Part of a small language model's weights: learned positions.
Each number is 200 + 20 x the weight over its row's rms, rounded and kept within 0 to 999. Layers, rows and columns count from 0. The size before them is the row's rms in percent of the matrix's.

# down: layer 5 MLP down (transposed), 640x160, rms 0.284, rows 386-407, columns 0-159
# up: layer 5 MLP up, 640x160, rms 0.275, rows 387-407, columns 0-159
down386,080,221,192,182,238,203,206,192,181,165,220,176,211,179,174,193,163,204,232,158,193,196,212,239,186,234,182,197,202,185,190,225,183,167,206,195,174,224,216,212,201,194,207,202,221,216,217,214,198,221,207,206,215,161,205,197,217,200,187,219,178,228,231,209,240,201,194,201,186,212,181,198,192,156,170,195,208,196,197,198,174,236,179,224,156,206,194,183,168,214,203,181,185,221,213,192,192,204,206,204,213,210,169,207,219,165,189,154,195,205,182,203,188,193,216,192,204,191,202,166,215,207,192,228,204,230,205,194,196,182,201,228,212,223,190,211,231,175,221,192,193,169,262,202,233,227,175,206,191,226,180,201,174,239,206,198,162,190,202,181,190
up387,098,186,185,198,182,205,169,151,202,157,180,221,208,235,176,201,211,210,226,218,207,183,209,192,187,177,203,179,262,203,190,164,204,195,192,196,220,182,201,189,193,189,213,195,211,196,187,212,186,191,153,170,208,222,190,204,190,174,227,213,195,188,178,175,173,203,212,194,187,246,195,162,155,205,201,214,205,198,207,202,189,215,200,220,200,197,194,204,223,172,201,209,202,203,191,179,209,220,188,206,156,200,193,212,179,210,186,207,209,215,181,197,195,204,190,177,185,205,188,163,196,223,200,205,198,209,224,263,243,243,204,177,201,217,214,188,224,231,213,185,179,259,223,214,237,204,188,170,198,199,220,205,215,198,225,207,213,188,210,165,212
down387,096,232,178,197,233,214,235,198,190,183,182,181,187,175,216,178,178,193,225,186,206,187,191,211,219,212,174,184,200,190,218,206,187,176,202,212,253,212,161,216,207,183,199,216,203,205,219,181,201,221,243,190,177,211,224,194,190,226,180,170,207,215,183,219,166,182,217,195,161,213,169,188,218,197,185,166,203,181,211,229,189,234,182,196,197,190,206,198,173,168,190,206,199,221,178,188,217,232,208,198,235,207,216,193,198,211,208,210,196,201,189,204,213,202,192,198,200,193,163,259,194,197,177,182,192,228,192,173,196,194,216,182,194,177,234,210,199,180,213,179,208,213,207,254,165,205,217,196,237,194,172,196,185,177,218,251,166,166,220,195,204
up388,102,202,224,167,192,216,198,152,201,198,219,230,202,191,188,212,204,197,193,224,173,216,207,221,233,148,173,188,198,239,178,171,216,217,243,184,219,182,157,185,194,198,202,233,175,193,211,207,212,184,188,167,167,197,177,214,193,206,210,143,194,208,216,211,218,177,182,186,207,206,186,205,217,200,204,174,216,192,192,216,187,210,212,210,187,203,204,203,163,240,211,182,202,162,191,187,178,206,178,202,215,216,156,196,227,201,192,193,195,230,234,222,170,174,222,233,173,204,204,214,211,190,205,190,194,218,222,227,176,209,204,221,201,233,229,207,196,189,196,217,180,216,193,202,201,171,188,198,178,196,252,198,194,235,218,195,178,195,168,211,213
down388,102,178,226,182,209,171,178,204,226,201,196,206,229,190,187,219,221,187,189,187,223,213,191,205,196,202,204,204,191,215,173,226,181,224,186,210,182,239,213,238,188,225,204,223,178,201,199,198,221,190,243,218,161,188,189,225,180,203,200,217,174,183,184,224,176,211,219,194,175,221,186,191,198,214,206,210,194,224,179,247,224,197,221,202,184,235,204,198,231,196,190,230,179,239,208,178,190,199,184,219,184,177,168,201,211,207,197,214,163,242,180,220,211,204,192,174,175,189,199,206,217,240,187,201,222,193,207,220,187,229,188,149,153,173,224,244,205,174,200,203,212,194,174,197,193,195,187,243,186,215,186,206,206,207,193,193,166,200,213,168,171
up389,095,200,177,238,213,158,181,188,165,223,204,188,221,191,201,222,185,218,175,226,217,230,193,203,176,190,213,176,204,215,229,205,205,223,225,193,173,192,178,217,242,207,208,193,181,241,203,210,203,240,202,173,200,213,223,161,172,224,196,189,197,193,193,195,198,205,164,180,206,164,221,153,231,212,161,212,238,221,215,210,204,169,174,209,197,224,201,207,207,202,207,241,218,198,189,173,177,210,196,221,201,197,199,138,183,186,190,199,216,173,185,192,191,217,230,215,207,190,201,218,180,216,223,224,204,200,217,221,203,192,180,190,209,189,189,185,210,196,218,177,215,203,224,201,201,192,157,170,181,195,192,205,178,192,219,174,188,175,179,227,229
down389,097,195,202,213,209,217,200,209,221,202,212,155,165,188,221,221,184,161,216,216,178,181,210,214,230,206,183,201,181,195,219,191,192,186,194,215,225,179,232,186,234,199,192,207,185,221,214,173,226,224,188,210,198,203,182,203,197,204,243,203,215,180,156,195,174,217,205,189,188,186,193,213,221,174,198,163,220,216,200,204,192,166,211,203,223,200,227,162,237,164,194,200,263,191,212,224,184,177,206,222,220,182,219,185,186,212,237,189,190,155,204,177,222,219,196,187,196,236,200,194,202,220,207,182,178,186,164,203,200,196,217,182,202,240,198,197,197,178,221,177,180,206,164,217,205,192,237,204,208,211,195,229,206,227,201,186,221,172,164,212,220
up390,101,191,240,193,151,173,203,194,157,177,183,182,206,203,212,205,203,214,211,195,220,217,229,205,196,220,208,170,209,187,213,179,235,196,225,224,211,192,169,200,180,220,172,197,239,201,206,195,179,188,192,219,208,208,227,173,196,199,197,188,236,175,169,207,176,212,219,186,170,196,221,170,194,237,185,197,229,222,178,173,210,176,212,168,190,209,192,184,184,165,179,197,173,229,252,172,184,201,226,209,199,198,226,183,233,214,188,166,209,202,186,168,169,209,222,184,220,186,191,216,186,189,241,220,179,193,191,234,202,171,198,216,196,192,203,226,188,197,209,186,214,184,167,202,189,178,200,221,211,195,232,187,178,172,209,218,197,224,201,168,196
down390,076,165,203,231,176,224,182,204,238,179,206,218,218,211,192,186,159,205,177,185,175,207,215,201,195,211,148,229,207,182,208,206,183,180,224,194,173,203,205,182,188,191,200,186,208,204,201,229,191,215,201,185,179,208,218,200,220,181,154,209,190,199,203,200,250,212,200,189,213,214,237,226,222,191,203,229,213,162,209,228,193,184,218,250,202,173,187,223,217,178,192,197,193,203,183,190,198,185,183,197,192,216,202,190,207,193,216,216,136,189,193,221,234,204,202,189,182,188,206,224,197,232,189,213,202,201,207,206,206,219,168,232,207,233,234,179,220,182,204,214,184,208,173,213,235,172,207,186,205,191,166,188,203,198,189,173,153,241,173,191,201
up391,101,189,194,186,205,165,183,222,220,208,213,172,261,203,232,193,209,196,187,218,218,165,175,179,174,182,184,216,209,192,190,191,217,192,209,216,202,200,204,213,181,215,182,188,199,232,232,190,185,214,221,228,206,222,194,178,215,209,204,227,206,195,203,188,174,210,194,177,172,205,174,191,182,189,173,170,221,228,217,167,207,195,185,182,207,178,240,217,203,230,206,210,202,177,225,217,218,198,215,218,200,176,203,257,200,185,203,153,220,208,212,217,203,165,145,181,169,164,161,229,178,197,170,223,205,207,198,188,200,163,234,210,206,189,187,214,188,226,171,195,186,232,203,205,204,224,174,215,188,198,209,212,190,216,203,212,195,225,216,193,219
down391,100,186,188,185,200,211,215,201,218,203,203,222,212,179,216,195,219,178,175,243,234,183,194,209,219,218,158,183,212,179,219,212,228,211,210,184,149,187,181,201,203,192,207,203,233,208,167,200,184,191,258,179,167,192,200,209,221,204,195,227,203,211,193,178,196,204,179,187,192,225,168,202,193,197,198,208,203,250,193,232,210,191,191,210,185,212,209,203,205,225,180,147,195,209,186,166,217,193,225,181,193,181,189,157,199,171,179,169,205,177,188,197,181,211,156,177,178,216,180,239,198,191,190,202,223,211,204,211,221,191,204,224,203,178,192,257,200,229,200,206,227,178,177,191,207,193,202,186,219,219,188,223,226,202,199,166,179,169,210,226,210
up392,094,210,186,179,196,190,178,203,209,235,185,165,204,174,211,211,208,167,229,221,210,237,239,191,199,182,166,252,219,204,222,180,223,166,205,192,225,205,190,192,224,203,202,218,175,157,173,216,209,206,141,206,146,213,221,208,168,220,194,194,195,223,216,218,212,187,215,205,184,185,189,177,189,216,203,170,163,199,188,217,179,197,212,206,171,199,193,208,171,245,195,208,190,221,145,183,187,219,208,195,222,197,238,194,190,188,194,219,187,185,229,228,223,194,212,159,184,177,195,234,186,194,219,231,200,215,210,193,201,188,217,181,186,214,194,204,202,184,205,239,208,200,185,183,225,217,194,208,185,207,192,179,188,208,211,203,196,205,221,212,189
down392,088,186,186,211,187,225,198,186,211,230,156,230,177,224,203,165,201,229,193,234,217,201,174,227,193,241,217,189,178,182,191,206,199,190,182,190,218,224,205,207,183,170,185,207,234,210,196,194,219,183,202,190,217,184,153,212,197,182,232,234,150,200,205,215,199,213,207,215,217,226,180,195,223,180,194,261,209,190,198,197,187,207,209,198,156,205,215,168,205,194,219,199,196,154,222,196,212,195,184,196,205,171,190,198,183,179,202,198,222,197,201,188,190,204,171,187,222,246,207,180,185,205,233,160,183,210,196,220,201,216,206,192,181,172,187,203,193,192,186,200,186,204,199,176,149,180,151,232,207,187,191,182,228,174,189,213,180,195,201,215,192
up393,101,232,222,203,237,194,229,191,199,202,194,195,205,185,225,209,233,205,189,164,199,189,211,211,189,205,189,176,209,202,196,190,214,175,197,212,212,217,187,194,182,235,208,188,167,205,208,234,197,196,167,238,211,198,178,190,214,179,167,215,175,188,178,226,167,206,234,177,184,233,175,193,184,184,201,213,189,169,167,218,165,189,173,208,206,212,198,193,228,173,187,224,217,209,214,209,200,194,203,241,233,186,166,207,199,203,156,201,245,188,192,170,226,214,206,177,201,182,160,183,235,190,205,230,213,225,196,203,197,193,219,199,152,165,217,201,197,186,236,183,183,170,196,193,185,189,209,240,205,173,218,222,203,178,189,184,212,167,200,210,202
down393,098,199,234,224,235,198,241,216,228,206,202,181,225,228,224,227,159,156,202,172,210,185,210,175,250,200,199,197,182,194,214,184,181,235,165,208,199,182,208,202,193,211,189,201,151,206,209,211,188,208,214,192,145,184,168,207,190,200,181,224,183,193,187,201,203,250,208,170,194,218,215,213,219,183,212,231,202,177,207,226,240,205,213,222,185,223,199,214,226,179,214,177,221,253,194,193,180,196,177,220,197,188,227,199,226,193,186,190,187,186,175,182,221,196,211,158,208,189,188,209,177,206,197,206,180,163,188,192,179,187,180,192,190,199,169,225,207,206,229,209,197,199,195,199,207,195,174,188,213,171,188,197,181,188,195,212,183,186,170,205,183
up394,093,225,205,191,219,211,177,173,176,207,189,202,150,183,217,230,212,169,174,197,161,236,208,189,204,197,186,171,205,212,178,176,219,190,201,185,220,227,173,205,217,193,205,200,188,182,208,173,182,199,198,197,221,194,201,171,237,199,222,206,233,199,196,209,197,199,183,190,236,221,182,170,209,199,165,222,196,174,166,204,200,209,166,204,210,233,211,186,188,237,203,184,182,177,216,189,201,189,223,197,235,248,237,189,214,219,159,206,189,189,217,188,199,191,191,189,166,218,217,188,175,195,191,247,209,183,172,205,154,190,179,196,198,161,210,170,199,183,217,178,214,232,221,222,208,180,180,202,178,195,201,201,179,192,210,190,216,186,233,168,197
down394,094,185,212,179,150,201,189,214,194,188,176,214,213,180,190,187,204,206,208,165,205,200,208,189,186,195,203,184,212,232,195,221,194,191,184,211,168,205,193,194,225,193,178,214,151,188,174,212,183,161,216,194,202,222,200,176,205,163,207,225,204,212,155,191,168,219,212,225,202,161,221,180,173,227,202,205,212,221,262,246,212,189,206,209,227,187,175,191,212,208,213,181,210,215,173,164,177,202,187,204,204,161,207,191,211,222,208,174,239,201,190,199,197,198,194,178,216,179,195,203,207,200,188,212,238,194,215,197,159,216,199,210,202,187,226,196,234,201,207,232,236,200,185,199,207,190,219,204,163,190,225,192,193,181,202,197,199,209,148,223,240
up395,085,224,197,207,233,212,214,232,208,205,212,200,211,179,200,216,211,191,199,210,212,193,178,200,209,184,222,221,228,177,233,226,210,184,212,265,152,196,198,206,201,224,180,241,202,212,167,156,195,211,216,229,201,210,222,199,207,192,165,189,209,191,219,195,187,202,188,180,187,233,186,206,220,207,222,209,202,176,223,185,173,183,174,172,182,177,174,197,235,172,207,199,185,195,231,207,171,221,212,212,207,205,207,163,202,202,191,191,185,197,167,235,168,197,185,218,162,182,225,189,210,204,229,205,188,219,181,187,153,215,212,173,203,181,194,222,201,179,186,180,151,205,221,185,189,241,180,202,185,185,178,215,191,182,206,194,189,222,214,204,227
down395,095,235,212,183,196,173,215,192,236,226,201,199,203,214,229,153,182,194,198,179,199,252,176,194,184,192,162,176,192,214,206,185,209,206,236,183,175,182,200,216,203,214,203,205,219,175,197,194,192,228,174,183,194,215,198,212,224,163,168,174,225,200,206,180,164,222,194,140,204,214,202,201,205,212,218,193,218,176,210,201,187,215,209,174,197,199,175,237,191,228,231,182,195,201,217,211,202,201,153,231,160,179,205,204,200,221,182,207,211,206,179,195,225,203,209,182,201,196,222,188,240,173,178,236,217,182,194,227,176,196,209,210,231,205,217,171,209,195,203,177,192,197,182,228,194,197,185,231,193,224,250,210,197,175,219,194,224,211,206,210,209
up396,093,212,208,204,219,175,214,243,235,234,208,218,200,221,223,206,164,206,202,244,204,192,201,195,183,217,185,179,194,203,189,200,184,181,180,197,172,203,228,176,193,228,192,193,237,183,199,178,192,205,212,188,221,224,229,189,193,184,188,178,164,186,187,174,179,191,189,201,206,187,189,192,180,191,176,210,221,229,193,183,183,190,221,235,193,211,195,167,180,184,157,218,169,221,214,222,212,217,163,191,208,238,193,186,200,164,181,215,214,198,204,200,182,200,231,184,143,217,191,219,185,217,218,186,201,202,239,200,215,229,214,213,203,198,208,235,210,216,189,222,204,222,209,217,182,224,192,181,210,154,248,209,179,172,187,217,165,188,178,198,218
down396,100,206,179,247,216,240,173,219,174,209,203,209,207,230,180,189,207,191,198,209,178,194,211,190,186,207,196,234,229,191,200,175,195,191,224,203,181,211,223,216,227,221,189,215,200,180,172,172,199,177,206,177,232,191,219,169,205,176,184,219,163,211,214,210,235,233,180,208,237,188,210,187,207,189,209,232,174,186,187,207,179,178,201,224,186,158,184,187,159,238,203,218,164,207,201,216,197,176,183,173,199,205,192,201,204,195,239,209,231,213,221,234,185,176,196,224,181,205,189,207,201,247,224,225,186,187,173,189,147,181,215,185,203,209,229,198,164,220,209,243,193,208,171,191,182,197,209,181,192,189,212,199,182,199,203,196,194,224,204,210,186
up397,106,197,220,232,192,210,194,208,240,179,192,201,219,135,164,206,216,191,220,223,195,173,176,204,186,152,197,170,157,211,195,179,195,196,209,173,213,200,192,187,183,202,261,234,200,220,167,203,198,193,203,212,192,218,179,184,200,217,201,203,201,201,210,214,234,233,160,151,219,196,232,213,177,221,197,225,196,208,165,226,200,198,184,202,194,209,177,199,192,198,192,185,195,186,210,235,200,184,169,185,179,181,204,226,206,160,205,201,209,192,226,200,243,183,177,225,160,169,208,199,191,180,195,195,193,194,172,193,210,184,205,239,209,212,178,201,215,208,206,212,207,206,199,181,179,191,202,194,199,220,187,188,234,192,190,163,176,210,186,222,203
down397,102,222,200,199,210,198,189,208,214,174,198,167,169,204,195,217,211,194,220,212,196,195,220,210,159,187,170,206,202,243,203,175,190,189,176,192,199,196,200,190,209,195,218,212,202,220,209,191,207,200,207,186,182,197,194,212,202,200,232,199,231,195,193,161,240,206,149,164,238,192,206,189,205,209,188,239,185,189,158,211,205,204,193,199,224,250,194,213,197,174,180,177,201,216,201,260,183,183,192,186,170,189,202,235,204,184,206,183,222,210,195,218,213,195,208,189,202,211,211,178,259,163,236,229,214,192,197,219,210,178,230,212,212,212,201,250,186,186,179,188,174,185,213,193,184,182,220,233,201,230,180,203,200,210,226,171,159,214,215,199,191
up398,111,188,194,212,205,242,182,202,170,203,229,226,240,199,204,172,179,176,199,215,191,195,187,159,190,237,200,170,196,222,212,181,197,205,190,208,216,192,201,211,208,206,197,166,183,200,161,203,211,217,192,190,208,172,214,197,172,208,184,213,210,166,204,229,201,217,228,163,172,229,203,199,184,206,206,221,183,206,197,245,234,238,179,202,188,212,191,205,194,180,210,252,200,159,194,214,223,174,199,223,211,219,192,180,155,201,191,195,199,233,215,221,230,156,217,214,207,211,192,168,191,226,205,197,203,216,200,217,197,220,231,231,182,212,179,187,221,217,212,184,220,228,201,193,196,209,176,165,194,185,183,163,232,207,223,196,176,170,218,203,198
down398,103,192,227,171,225,220,215,217,225,198,206,166,212,232,201,194,211,186,225,210,216,237,224,165,194,205,208,188,194,204,174,179,193,182,171,234,221,222,212,235,214,188,206,230,205,188,176,198,217,206,186,186,182,170,237,201,211,230,209,184,188,205,214,211,217,217,193,183,196,221,243,207,203,228,223,213,192,224,199,231,181,204,203,164,171,175,215,212,212,184,194,196,169,210,194,248,185,180,205,198,196,193,245,229,196,199,213,159,193,171,213,212,207,211,158,226,192,170,174,206,208,197,206,235,181,199,201,146,175,234,203,218,225,187,201,210,200,206,220,238,208,187,215,193,207,230,190,205,212,207,196,184,188,189,221,242,191,191,216,191,229
up399,086,230,186,186,223,209,204,225,218,183,185,235,227,211,210,204,158,214,194,229,185,185,222,209,176,203,179,202,211,217,186,176,217,181,221,185,181,212,213,180,200,176,223,190,197,210,215,210,219,188,183,203,216,190,167,202,171,180,224,230,177,188,178,215,186,185,165,226,201,179,217,193,195,198,196,217,228,181,202,195,214,194,170,237,170,222,190,165,228,220,205,176,158,227,217,214,178,185,197,200,205,196,227,226,227,216,189,219,193,187,166,201,210,220,175,197,158,203,199,189,205,227,191,222,196,217,197,194,208,207,158,130,186,235,199,210,217,218,160,189,192,209,194,152,213,225,196,210,188,198,224,202,192,208,202,209,179,190,211,236,226
down399,094,202,207,195,231,183,203,187,223,178,179,183,210,227,213,189,231,185,228,197,203,188,228,189,220,205,201,212,185,213,186,186,187,233,160,181,182,203,220,208,179,178,210,171,220,168,209,200,210,196,181,217,190,197,164,229,195,197,173,215,197,241,207,196,241,194,154,183,215,195,175,212,203,190,209,208,183,210,158,195,186,233,210,197,225,158,205,224,215,189,205,211,192,238,194,174,196,221,201,201,236,184,206,186,191,216,220,227,189,174,208,212,233,236,196,215,194,199,195,232,220,182,197,202,193,155,182,159,165,218,182,205,191,193,205,208,195,160,193,183,205,200,177,203,201,227,213,169,237,173,188,167,218,153,219,196,192,227,220,214,195
up400,116,184,224,206,164,211,184,192,225,180,176,222,223,182,211,193,203,204,188,190,192,203,174,164,224,179,209,202,229,245,235,186,155,194,162,192,197,169,179,213,162,187,213,168,198,217,207,199,209,231,177,207,209,239,254,179,200,216,170,213,202,226,207,203,204,189,219,169,210,205,202,204,175,214,204,169,223,198,221,220,226,194,195,203,194,221,213,198,208,229,223,193,200,195,199,215,217,192,208,195,236,171,196,219,192,213,231,219,187,216,207,201,192,202,207,206,205,186,222,178,185,176,212,174,177,189,157,191,212,212,216,198,159,216,170,226,212,219,180,190,215,168,228,159,214,171,193,187,206,209,210,178,238,224,196,209,219,233,223,182,197
down400,116,171,218,217,188,202,147,241,180,223,183,198,221,172,193,170,169,213,225,204,183,191,198,161,255,156,196,191,177,223,180,208,187,203,194,169,181,168,206,195,181,204,182,204,213,209,204,193,210,193,197,221,177,206,264,186,198,221,198,191,201,224,167,206,203,178,173,221,217,242,196,210,153,187,183,197,194,226,207,203,211,199,205,205,198,208,220,184,203,218,166,202,216,202,193,199,218,193,226,206,212,149,199,194,227,215,203,171,181,199,221,192,192,236,174,206,210,175,210,160,218,197,210,209,211,205,242,207,219,218,211,196,203,240,199,214,216,232,191,181,207,192,192,203,192,219,216,223,205,187,202,178,204,213,220,221,182,230,226,184,190
up401,096,196,196,182,155,176,168,195,173,238,177,222,205,171,190,217,203,200,202,219,209,193,169,188,187,204,196,202,209,229,191,198,210,215,205,185,196,185,211,203,187,185,205,218,183,198,230,164,212,189,233,228,173,205,173,228,180,215,162,208,246,177,198,201,208,194,190,189,202,203,196,193,210,221,186,165,170,178,181,215,210,186,218,189,239,239,208,182,195,236,198,236,159,221,197,205,221,226,213,196,181,203,216,195,208,210,160,188,185,164,202,203,169,191,204,202,229,174,159,223,228,178,178,238,217,203,179,184,197,222,206,253,183,224,187,162,213,204,221,213,172,183,216,153,195,206,215,215,194,206,206,214,193,197,217,186,206,208,207,207,205
down401,091,225,221,178,189,198,201,148,187,224,213,206,176,180,192,234,150,218,225,213,197,183,194,189,181,166,175,202,217,189,192,218,189,207,197,193,175,203,202,200,197,200,213,225,202,212,225,190,214,188,196,217,201,190,217,218,200,208,175,241,227,216,217,180,184,175,205,236,164,213,163,221,214,191,202,189,218,188,168,210,262,220,188,181,191,180,233,196,192,214,203,233,215,201,198,224,181,199,210,227,186,183,187,202,183,219,198,189,208,206,198,187,219,185,215,186,208,233,184,170,226,161,204,209,162,202,196,194,205,184,184,228,165,196,188,222,200,242,202,212,156,207,204,248,180,204,251,194,183,195,190,220,226,184,201,204,209,206,233,200,211
up402,098,196,195,203,205,212,200,223,193,211,231,207,192,150,207,163,237,222,179,204,205,174,214,209,198,194,182,177,204,219,200,179,223,186,198,185,169,209,243,199,186,222,181,186,211,219,218,210,180,194,200,219,194,195,174,215,238,200,155,199,216,185,193,215,203,190,210,132,224,175,229,214,191,220,196,218,212,207,186,218,189,184,190,170,171,193,186,227,183,196,199,190,179,178,206,213,250,196,220,222,239,203,201,194,213,228,190,174,215,231,210,198,213,171,201,215,197,225,204,232,148,215,158,235,175,201,221,209,202,211,200,179,184,163,239,203,179,205,227,173,205,220,220,194,181,191,193,191,212,210,227,204,201,221,222,208,190,206,208,188,214
down402,100,212,223,208,228,202,225,188,187,201,228,185,195,185,189,192,200,237,208,200,180,214,218,221,192,198,226,197,211,186,194,201,257,171,174,192,209,201,179,209,209,189,205,206,234,205,187,196,230,202,186,184,218,196,213,154,195,213,164,177,190,200,229,219,181,199,201,167,211,222,192,186,213,193,227,153,208,185,201,194,194,198,207,195,189,210,188,185,163,218,199,178,253,233,192,220,209,186,207,204,206,244,167,194,158,188,207,167,236,199,199,189,204,190,208,209,199,213,197,214,246,190,176,174,221,246,175,194,222,183,197,196,180,205,216,222,205,208,202,216,209,182,209,220,173,211,203,224,179,235,170,213,174,241,243,194,216,226,176,189,178
up403,103,188,198,219,193,163,166,244,162,211,206,219,178,196,218,201,210,232,204,232,169,200,171,184,206,238,176,219,179,209,187,239,213,189,183,186,180,191,185,208,200,231,213,228,158,188,190,183,208,170,181,201,219,218,199,211,206,209,179,172,160,223,193,219,189,185,227,196,211,211,199,205,182,176,229,193,240,210,205,198,215,179,200,216,202,199,218,201,225,192,204,196,196,188,178,224,175,201,200,205,226,240,215,214,193,202,197,210,211,170,208,243,192,154,222,196,168,184,235,202,193,215,182,212,241,195,169,212,239,184,190,207,190,212,213,239,201,209,146,200,193,190,206,187,175,188,174,206,209,185,218,216,223,164,173,200,214,190,194,182,202
down403,102,218,214,200,212,190,190,253,227,209,193,211,237,190,210,192,198,219,203,224,195,204,198,168,202,217,163,172,210,192,228,211,224,198,218,180,163,204,178,202,230,180,200,204,198,195,161,209,191,183,180,193,187,212,215,200,202,196,156,220,172,198,217,188,241,201,172,225,207,174,197,184,213,185,197,176,219,212,191,197,176,187,194,175,192,190,221,217,204,233,218,182,181,203,166,234,193,229,229,187,192,210,210,221,199,189,213,203,182,204,217,240,189,241,213,229,151,163,213,163,223,209,176,194,200,197,182,198,220,190,183,190,178,212,219,198,164,207,192,205,200,187,179,191,228,165,192,197,165,231,218,217,193,157,204,240,205,186,184,173,207
up404,107,223,207,215,203,172,178,181,179,200,198,181,179,201,173,185,237,208,228,195,209,225,207,191,200,210,203,201,208,233,197,193,195,243,209,216,230,199,212,201,182,178,219,248,212,193,222,186,195,217,220,193,202,196,194,194,159,193,217,170,233,193,175,182,166,215,214,212,216,210,204,198,172,198,201,183,165,180,209,194,198,208,195,209,223,212,193,186,195,199,181,234,180,177,196,232,243,191,191,230,192,240,170,221,182,211,199,209,191,211,163,182,211,221,200,196,182,216,179,205,183,235,229,203,218,233,220,172,215,185,190,215,206,229,189,245,250,190,164,162,206,231,222,169,210,197,191,225,211,185,200,208,170,174,188,171,188,187,213,222,170
down404,102,214,192,214,188,214,184,179,243,195,189,208,231,211,182,234,198,193,238,216,234,196,230,211,216,195,223,224,190,247,187,195,212,208,165,188,228,230,181,214,200,203,223,242,179,202,199,208,199,216,223,206,167,205,247,195,190,201,203,198,206,214,210,227,238,241,218,187,251,226,219,178,221,213,227,199,193,198,178,222,247,221,216,183,230,181,225,184,219,224,202,192,202,221,228,210,207,206,203,169,182,199,224,205,208,202,206,210,223,184,187,212,189,216,234,177,176,218,231,184,192,216,203,238,205,190,183,209,194,210,193,239,213,198,193,226,210,215,214,169,240,198,185,219,164,206,184,189,198,196,205,185,222,196,211,211,223,205,214,226,208
up405,114,173,195,204,214,218,177,226,181,190,202,180,200,176,183,194,253,198,177,218,174,240,183,215,213,197,210,195,204,172,218,221,187,212,196,233,178,207,207,215,233,214,179,205,224,190,162,183,210,198,199,204,202,232,175,220,180,199,208,209,230,194,200,204,174,191,207,212,202,171,206,176,187,193,179,193,174,237,228,221,164,194,170,206,216,196,184,221,171,227,192,231,209,175,192,173,212,214,217,199,195,222,224,191,197,208,193,195,170,194,235,194,205,201,178,194,231,178,211,150,223,222,201,235,205,244,226,208,189,159,227,179,152,207,209,175,209,220,182,203,181,205,213,201,186,172,176,196,225,184,219,197,166,210,167,186,184,212,181,208,185
down405,116,223,187,179,210,211,216,200,242,206,231,220,235,221,187,166,199,176,210,234,201,220,191,200,161,240,226,157,219,239,212,210,195,214,219,212,206,194,232,198,221,186,184,184,194,206,199,175,192,199,228,184,190,195,193,205,174,177,196,199,199,204,205,180,215,219,209,205,195,168,243,216,186,188,191,197,177,194,225,211,201,145,185,219,191,209,207,201,208,171,192,174,199,197,223,196,232,232,200,192,210,200,250,224,251,156,187,186,218,215,196,237,215,209,209,214,219,218,190,192,190,211,205,222,211,178,179,203,187,216,178,192,195,206,199,177,186,198,205,190,169,209,187,193,200,179,220,234,183,228,212,185,208,163,208,239,163,202,213,219,230
up406,099,179,228,211,195,208,216,214,197,197,214,216,199,183,174,255,175,184,208,167,171,200,172,215,170,197,218,216,197,196,179,211,212,175,193,211,212,215,213,182,190,190,188,191,197,214,231,205,218,210,182,184,172,226,162,198,210,210,185,171,171,204,159,178,205,196,168,221,238,229,197,216,195,218,197,199,203,210,180,234,201,197,190,198,199,202,208,223,235,216,248,212,209,193,170,189,195,212,160,192,217,197,209,223,212,200,214,175,212,197,206,199,260,179,218,171,216,141,164,194,185,179,217,189,182,197,221,211,195,217,201,197,184,213,214,178,216,189,229,247,192,227,203,224,161,195,208,228,198,208,220,214,213,198,196,209,201,176,224,184,234
down406,100,230,215,171,191,245,218,212,190,197,178,198,231,197,200,202,182,188,190,197,198,216,250,169,207,242,188,172,205,203,182,195,214,197,221,196,204,206,204,189,211,252,217,192,205,221,245,191,213,207,191,164,191,165,207,194,213,211,220,188,239,154,210,222,205,203,168,184,217,172,229,201,194,213,206,198,233,212,184,172,167,176,212,193,207,201,192,207,203,206,174,194,194,228,234,191,209,155,216,214,243,210,197,193,177,179,194,202,201,227,183,195,168,201,220,205,232,229,234,208,219,202,197,210,185,173,205,177,194,202,217,221,188,207,183,228,162,228,222,199,178,169,184,207,230,191,207,199,218,182,205,222,186,205,169,185,199,173,220,207,167
up407,094,234,207,184,167,212,222,168,213,210,222,210,227,213,198,188,236,240,238,231,182,184,185,184,191,178,188,186,215,189,181,227,170,207,212,219,213,216,207,206,210,211,208,194,204,182,211,185,171,157,189,180,244,175,202,207,175,227,197,195,193,205,194,208,150,220,183,222,222,218,200,217,202,176,201,186,182,215,172,212,167,201,199,220,193,194,224,183,208,222,176,224,205,216,176,172,201,198,215,204,194,196,195,204,219,209,145,205,203,184,219,196,202,176,182,177,150,187,210,195,202,202,176,196,262,198,187,193,190,196,181,243,203,190,190,221,206,187,205,220,210,225,209,212,188,210,170,237,212,182,205,209,242,201,164,163,197,198,210,177,187
down407,094,165,171,193,184,222,206,198,181,219,185,207,188,227,178,175,189,185,223,198,194,196,246,214,219,142,200,182,211,201,210,205,163,210,207,182,210,216,192,208,211,213,202,201,186,190,223,202,217,194,185,181,200,217,183,191,176,200,214,180,183,182,179,209,213,185,146,175,207,222,196,191,205,232,222,191,197,224,139,186,174,199,222,185,232,218,213,206,245,203,192,196,212,195,172,167,195,200,203,238,200,183,185,218,189,201,208,211,197,212,203,237,200,190,191,181,174,190,211,200,263,164,180,213,220,201,204,225,174,219,225,215,181,245,161,222,171,195,200,203,192,192,218,210,191,223,192,238,217,191,189,193,210,210,181,211,198,211,182,159,196